config = dict(
    intermediate_size=256,
    vocab_size=2048,
    hidden_act='swiglu',
    norm='layernorm',
    rope_fraction=1.0,
    bias='none',
    tie_word_embeddings=False,
    init='normal',
    lr_mult_qkv=0.4,
    max_grad_norm=0.5,
    warmup_steps=57,
    decay_fraction=0.831,
    train_tokens=103300000,
    max_steps=3153,
)
Each number is 200 + 20 x the weight over its row's rms, rounded and kept within 0 to 999. Layers, rows and columns count from 0. The size before them is the row's rms in percent of the matrix's.

# up: layer 8 MLP up, 256x96, rms 0.202, rows 39-49, columns 0-95
# down: layer 8 MLP down (transposed), 256x96, rms 0.184, rows 39-49, columns 0-95
# gate: layer 8 MLP gate, 256x96, rms 0.208, rows 40-50, columns 0-95
up39,103,202,199,177,193,215,244,190,206,188,207,208,185,185,189,199,210,196,223,192,197,168,171,229,204,173,242,220,182,163,237,212,200,166,222,197,190,217,191,199,200,199,185,205,170,192,200,217,186,227,270,164,195,236,207,191,201,175,205,203,196,207,187,192,198,211,205,241,162,206,192,196,200,188,171,229,181,186,206,174,173,201,208,235,166,168,189,201,215,216,202,192,187,204,213,193,187
down39,106,206,167,213,197,221,183,219,212,226,200,190,214,181,185,201,222,240,190,200,203,162,176,204,225,204,217,234,184,133,197,188,200,204,192,200,202,211,250,218,195,171,174,220,166,194,188,174,191,189,204,171,232,184,210,170,244,199,211,218,210,221,190,212,216,206,175,194,179,206,201,187,190,195,186,196,182,167,214,223,212,203,222,202,169,204,183,176,217,178,181,200,193,161,190,182,206
gate40,107,201,197,190,210,207,185,218,188,223,186,182,221,229,182,169,206,183,175,200,218,204,216,225,199,181,193,176,194,179,226,195,248,198,216,216,180,222,175,201,200,196,225,179,205,186,233,200,164,204,200,197,200,168,202,173,207,215,217,181,208,161,202,229,215,223,200,246,177,201,173,205,176,215,210,212,159,204,197,169,216,165,213,225,229,224,183,203,218,236,157,203,207,189,215,224,195
up40,102,187,211,186,210,169,191,174,203,211,208,218,194,226,200,216,186,208,225,199,213,192,218,195,212,192,227,182,215,201,239,185,210,201,201,233,177,227,157,189,197,194,244,171,196,230,206,189,222,215,200,222,208,184,171,176,236,185,223,240,183,169,162,201,223,209,175,196,194,208,181,166,219,205,177,194,162,201,225,193,233,199,236,204,218,197,217,204,212,195,165,197,178,217,167,209,195
down40,105,181,167,206,193,197,223,184,205,251,194,213,196,240,214,203,210,171,214,203,235,204,200,222,191,200,187,179,218,183,206,238,196,231,200,188,184,245,183,210,217,176,212,214,206,165,219,181,197,195,181,176,190,187,185,204,186,190,195,204,193,205,226,225,219,192,193,208,232,187,169,176,220,172,191,170,195,197,218,187,225,191,178,208,219,201,213,144,165,212,205,218,228,208,192,197,155
gate41,104,209,196,235,229,227,192,176,227,204,177,196,209,185,209,188,190,185,180,198,212,196,224,199,162,198,179,175,213,187,217,178,215,182,250,212,205,214,193,234,206,199,193,188,210,209,206,186,195,184,203,184,201,189,178,183,171,212,254,214,175,207,193,189,222,205,233,223,194,202,208,211,198,207,198,208,177,190,207,192,220,154,190,169,199,176,174,220,160,263,193,176,184,219,171,199,212
up41,104,211,190,187,183,206,200,218,174,209,186,180,236,197,187,238,226,208,226,181,199,184,223,182,177,173,189,195,196,164,213,208,166,181,194,196,199,201,233,166,234,176,209,195,176,171,174,192,196,172,201,191,177,171,202,196,176,192,197,202,194,183,217,211,183,218,218,225,179,172,232,219,203,230,205,193,200,212,160,203,169,224,195,168,229,216,250,207,188,203,212,222,205,205,165,182,216
down41,104,163,199,202,180,223,199,178,182,193,189,188,199,199,239,158,166,198,200,176,181,187,202,173,217,245,151,220,242,199,178,173,199,181,185,186,203,197,175,223,210,226,170,165,206,219,201,228,229,211,205,181,230,184,216,219,186,201,188,193,206,206,178,206,229,202,196,174,215,235,188,175,198,213,184,222,215,205,227,225,167,180,210,196,198,180,199,181,217,224,194,213,198,211,205,217,213
gate42,096,184,182,195,203,178,180,208,189,164,199,204,195,167,192,199,186,224,196,211,224,209,211,203,198,216,198,199,177,169,220,162,188,177,227,209,225,234,232,170,223,177,208,213,214,202,176,229,209,190,196,206,236,187,198,206,211,196,257,210,228,205,209,240,179,216,153,183,196,242,194,193,203,202,164,167,190,203,207,182,197,183,189,200,216,176,208,186,197,214,184,232,209,227,201,166,185
up42,103,181,168,201,189,202,208,199,211,199,194,205,217,241,200,169,156,204,210,184,222,208,204,201,196,220,183,191,227,219,211,170,211,251,214,210,189,204,188,215,202,194,184,190,240,165,219,187,187,209,167,207,184,202,168,200,205,210,216,203,228,174,204,206,204,207,188,199,215,215,188,228,170,178,198,223,188,223,241,198,187,216,189,243,196,180,149,200,207,204,231,234,225,202,241,197,209
down42,107,177,193,183,219,211,183,234,202,249,204,210,190,217,204,188,207,198,195,190,211,210,214,170,204,212,189,208,220,210,214,168,220,168,199,213,177,166,201,184,180,203,222,214,215,209,246,214,172,226,209,218,213,192,141,209,220,188,252,213,206,175,188,230,209,210,208,204,215,166,202,216,183,203,204,177,199,192,217,172,232,220,208,210,184,180,159,202,169,198,183,180,229,222,191,193,189
gate43,094,178,182,206,187,206,197,197,186,205,194,199,199,183,188,209,195,200,177,207,262,211,233,235,170,192,210,167,195,207,191,193,195,237,191,195,195,199,197,238,160,177,221,212,200,218,197,220,204,166,195,222,212,187,246,187,202,225,177,220,226,164,207,174,212,198,210,173,192,171,224,176,212,190,186,226,199,187,225,208,224,230,205,223,168,210,215,203,212,193,154,178,209,181,206,224,200
up43,098,177,207,209,212,220,205,192,228,224,217,225,182,216,209,216,206,231,248,211,191,213,219,212,216,175,188,190,178,190,165,215,179,215,209,190,201,221,209,192,179,198,163,179,240,184,238,174,212,229,192,199,203,217,187,186,207,217,170,189,210,208,206,188,202,206,198,153,177,200,218,214,180,232,171,159,228,194,257,212,195,186,170,209,223,179,193,195,223,199,207,183,212,214,203,220,209
down43,096,202,214,203,206,254,172,192,202,185,179,195,202,202,243,200,180,191,187,172,220,177,184,200,200,197,207,209,179,227,218,231,174,208,214,208,202,212,178,212,184,200,194,160,230,204,184,205,227,195,204,220,196,211,188,199,224,172,206,205,162,205,186,207,210,149,197,184,211,182,209,202,187,183,193,223,165,211,191,200,178,195,198,190,186,177,240,220,183,209,175,213,151,156,176,232,227
gate44,108,172,238,232,197,207,226,231,176,182,203,168,184,191,200,193,213,193,205,234,173,205,203,189,215,207,192,205,216,180,226,162,203,162,217,212,220,190,207,173,199,184,170,189,190,195,221,210,143,210,186,217,182,221,199,201,222,197,189,204,189,213,218,192,230,200,211,203,175,205,209,186,208,240,207,228,217,160,182,189,197,189,178,207,207,231,189,209,218,225,190,265,179,198,197,218,197
up44,110,180,228,207,149,180,226,211,191,191,195,176,230,240,164,231,214,167,167,212,221,217,192,176,196,233,182,206,187,215,222,174,197,191,180,171,217,161,200,201,192,201,207,172,225,193,207,185,186,205,209,215,197,213,204,208,204,175,186,220,176,205,214,183,184,209,178,167,175,217,223,200,205,187,181,200,163,213,197,210,181,238,219,239,196,201,225,197,199,193,202,211,222,215,168,176,181
down44,105,195,195,185,203,212,206,214,189,203,170,238,211,216,207,199,220,180,201,195,207,232,213,197,190,208,185,220,219,194,230,161,207,174,194,174,216,187,178,218,220,222,200,192,190,187,192,196,202,184,214,177,204,194,209,177,185,173,161,189,210,209,220,220,224,260,236,193,206,209,198,231,194,198,217,192,146,195,203,216,194,185,194,225,224,203,205,229,160,217,187,222,147,173,231,221,196
gate45,112,161,194,218,196,222,181,192,166,191,189,208,221,224,192,248,218,202,214,198,190,202,207,205,174,190,190,185,190,211,192,190,177,171,215,244,197,178,180,193,156,184,205,198,236,187,209,213,209,193,181,151,196,230,217,189,216,199,224,205,167,192,160,218,214,193,172,212,231,218,221,190,208,174,172,210,220,208,168,244,188,193,212,197,198,197,181,183,218,222,232,189,197,230,203,212,211
up45,104,198,230,191,222,210,258,203,204,183,225,199,196,227,209,207,219,202,185,238,239,171,189,194,197,204,213,218,229,209,217,234,196,181,193,183,195,159,211,232,223,202,185,198,211,235,217,185,193,201,206,205,195,197,182,190,201,176,186,183,187,164,178,218,206,248,224,196,167,185,184,188,210,240,208,227,195,219,217,202,199,187,189,194,176,217,189,207,201,184,176,175,179,173,177,235,224
down45,102,186,202,200,206,184,187,191,180,182,197,176,202,215,176,201,225,209,202,202,187,190,177,184,187,160,191,177,198,225,235,239,221,180,181,228,180,176,175,188,196,185,187,178,209,219,195,192,174,186,201,160,181,197,195,213,172,251,202,186,193,180,215,231,175,196,165,232,245,215,202,204,205,184,218,205,228,187,172,233,189,201,182,207,194,182,173,185,230,243,193,185,223,184,193,183,192
gate46,112,203,203,189,204,183,172,188,208,193,214,214,192,186,223,214,222,185,161,218,213,187,169,169,218,164,186,216,229,221,230,214,226,208,195,170,204,183,238,203,180,202,195,204,230,175,219,175,232,182,190,200,182,208,221,225,191,173,223,179,221,205,188,173,197,215,210,127,227,206,213,213,235,212,214,188,220,197,171,214,203,192,190,189,199,186,204,205,186,219,213,213,195,169,182,181,170
up46,106,184,201,186,217,205,191,217,137,193,177,228,217,147,193,166,172,196,196,213,203,212,201,197,201,173,165,206,228,173,206,218,226,187,231,216,165,193,170,189,192,177,203,182,176,205,204,197,196,203,204,193,204,205,203,196,192,198,231,174,222,190,177,188,228,191,199,222,207,212,176,235,163,223,213,206,202,192,207,207,190,164,162,212,181,190,205,186,177,206,218,207,196,187,223,157,172
down46,104,197,201,189,196,193,193,199,215,139,192,201,211,172,233,181,197,190,185,190,157,231,211,190,232,216,176,187,239,198,181,191,194,178,203,216,170,167,197,241,213,204,187,219,174,210,202,225,219,188,238,227,196,188,175,186,179,174,184,192,217,204,198,164,203,182,191,231,221,192,220,225,201,216,167,203,203,208,203,171,212,221,230,230,195,208,187,168,210,197,182,176,191,177,193,186,217
gate47,098,155,181,148,203,224,176,194,230,189,209,195,219,153,206,197,160,197,210,201,195,190,197,195,191,192,217,193,223,216,153,145,231,209,189,181,204,187,180,198,190,195,197,189,192,204,250,214,223,182,173,226,180,209,186,207,211,187,215,197,196,184,228,202,195,186,182,218,240,189,205,211,203,224,203,170,215,208,189,216,171,213,172,206,186,191,185,180,219,211,222,196,173,188,223,203,188
up47,102,181,207,200,177,228,197,210,222,230,180,221,208,154,236,201,187,220,173,229,168,192,174,215,191,188,200,184,177,228,189,209,200,214,191,231,212,231,208,197,199,187,165,199,190,226,181,190,180,184,213,168,195,189,200,186,220,233,207,191,221,189,209,210,198,150,218,191,195,164,167,210,179,184,195,181,236,192,198,169,174,195,234,186,180,190,185,168,186,211,185,223,187,217,185,221,213
down47,098,213,156,193,202,188,196,224,196,221,182,205,217,243,232,215,197,168,206,195,195,219,210,188,207,184,223,196,212,232,204,184,204,180,193,177,201,204,149,203,209,173,184,193,223,186,192,217,196,175,233,223,222,185,214,203,174,213,182,164,241,189,235,207,200,166,168,166,227,199,214,218,217,230,245,182,208,190,204,221,242,226,202,190,175,199,181,210,200,192,194,209,186,208,197,202,192
gate48,095,211,184,232,195,164,216,230,184,219,223,207,203,178,190,197,173,194,206,227,180,229,216,203,198,215,223,182,247,193,177,179,238,168,201,199,227,191,209,163,221,217,220,226,198,190,171,184,160,190,214,207,224,202,235,249,205,201,174,177,214,176,197,192,196,183,236,212,191,178,197,201,190,216,224,200,192,227,201,214,207,185,190,186,232,223,202,212,207,170,211,204,189,223,209,170,214
up48,099,240,245,190,188,236,178,225,188,184,185,198,193,167,191,247,215,190,206,192,203,236,197,163,201,193,228,175,216,217,210,212,188,197,224,238,209,194,168,205,178,190,200,210,215,207,203,186,199,219,182,221,206,209,178,193,168,196,183,230,240,177,220,186,222,220,213,191,205,177,204,221,230,187,202,165,199,197,230,219,189,217,244,189,198,189,208,182,196,223,176,213,219,176,214,214,210
down48,097,209,234,211,179,186,214,248,169,196,163,186,213,195,199,233,206,197,200,209,205,232,213,211,172,182,205,171,210,234,195,190,209,221,198,204,211,177,171,170,215,195,221,178,197,189,179,200,209,207,185,204,185,181,197,222,242,199,189,189,207,219,211,190,205,195,242,183,216,212,207,209,177,228,208,216,208,176,188,194,207,134,161,215,192,239,189,185,224,172,226,170,182,194,188,205,204
gate49,094,181,217,189,201,173,174,220,212,219,182,203,187,177,215,226,248,202,194,173,204,191,206,195,190,215,186,205,224,240,219,187,200,195,186,195,217,194,228,190,209,174,183,176,188,218,175,213,180,204,179,228,174,176,203,238,182,193,209,228,176,208,179,188,180,210,195,218,184,185,196,213,154,204,202,200,199,239,170,205,204,192,214,176,196,219,180,219,163,181,203,175,194,178,256,165,221
up49,095,215,202,208,211,227,207,195,228,215,183,196,185,216,175,201,217,207,176,242,176,195,205,258,189,213,213,190,186,224,179,235,198,223,206,207,167,190,203,196,192,189,218,218,209,194,229,206,229,226,233,192,228,200,167,219,209,190,197,179,202,192,211,221,207,145,220,238,201,199,174,177,220,218,181,197,182,190,213,170,215,196,215,190,218,223,211,199,231,197,228,245,192,197,195,173,179
down49,097,192,216,225,186,211,212,212,209,241,225,184,204,172,199,232,211,182,182,179,226,248,186,202,214,236,204,213,223,217,198,199,155,208,209,218,198,187,184,235,189,233,221,220,182,192,173,170,191,178,190,201,224,183,252,188,203,180,223,187,194,204,219,190,196,198,211,198,220,188,202,227,198,249,185,206,145,182,193,219,213,185,190,181,211,202,198,182,215,207,199,221,191,190,203,229,218
gate50,099,205,219,229,204,196,208,183,220,157,210,215,232,199,195,236,203,208,190,233,222,205,252,219,231,206,190,212,171,210,180,186,211,206,217,206,221,210,173,202,236,217,206,179,221,221,217,219,185,207,185,195,213,172,195,241,202,177,207,186,176,203,194,179,227,172,178,188,197,208,203,227,194,227,200,182,208,228,176,190,181,183,205,196,160,214,148,190,173,200,204,198,188,195,167,232,202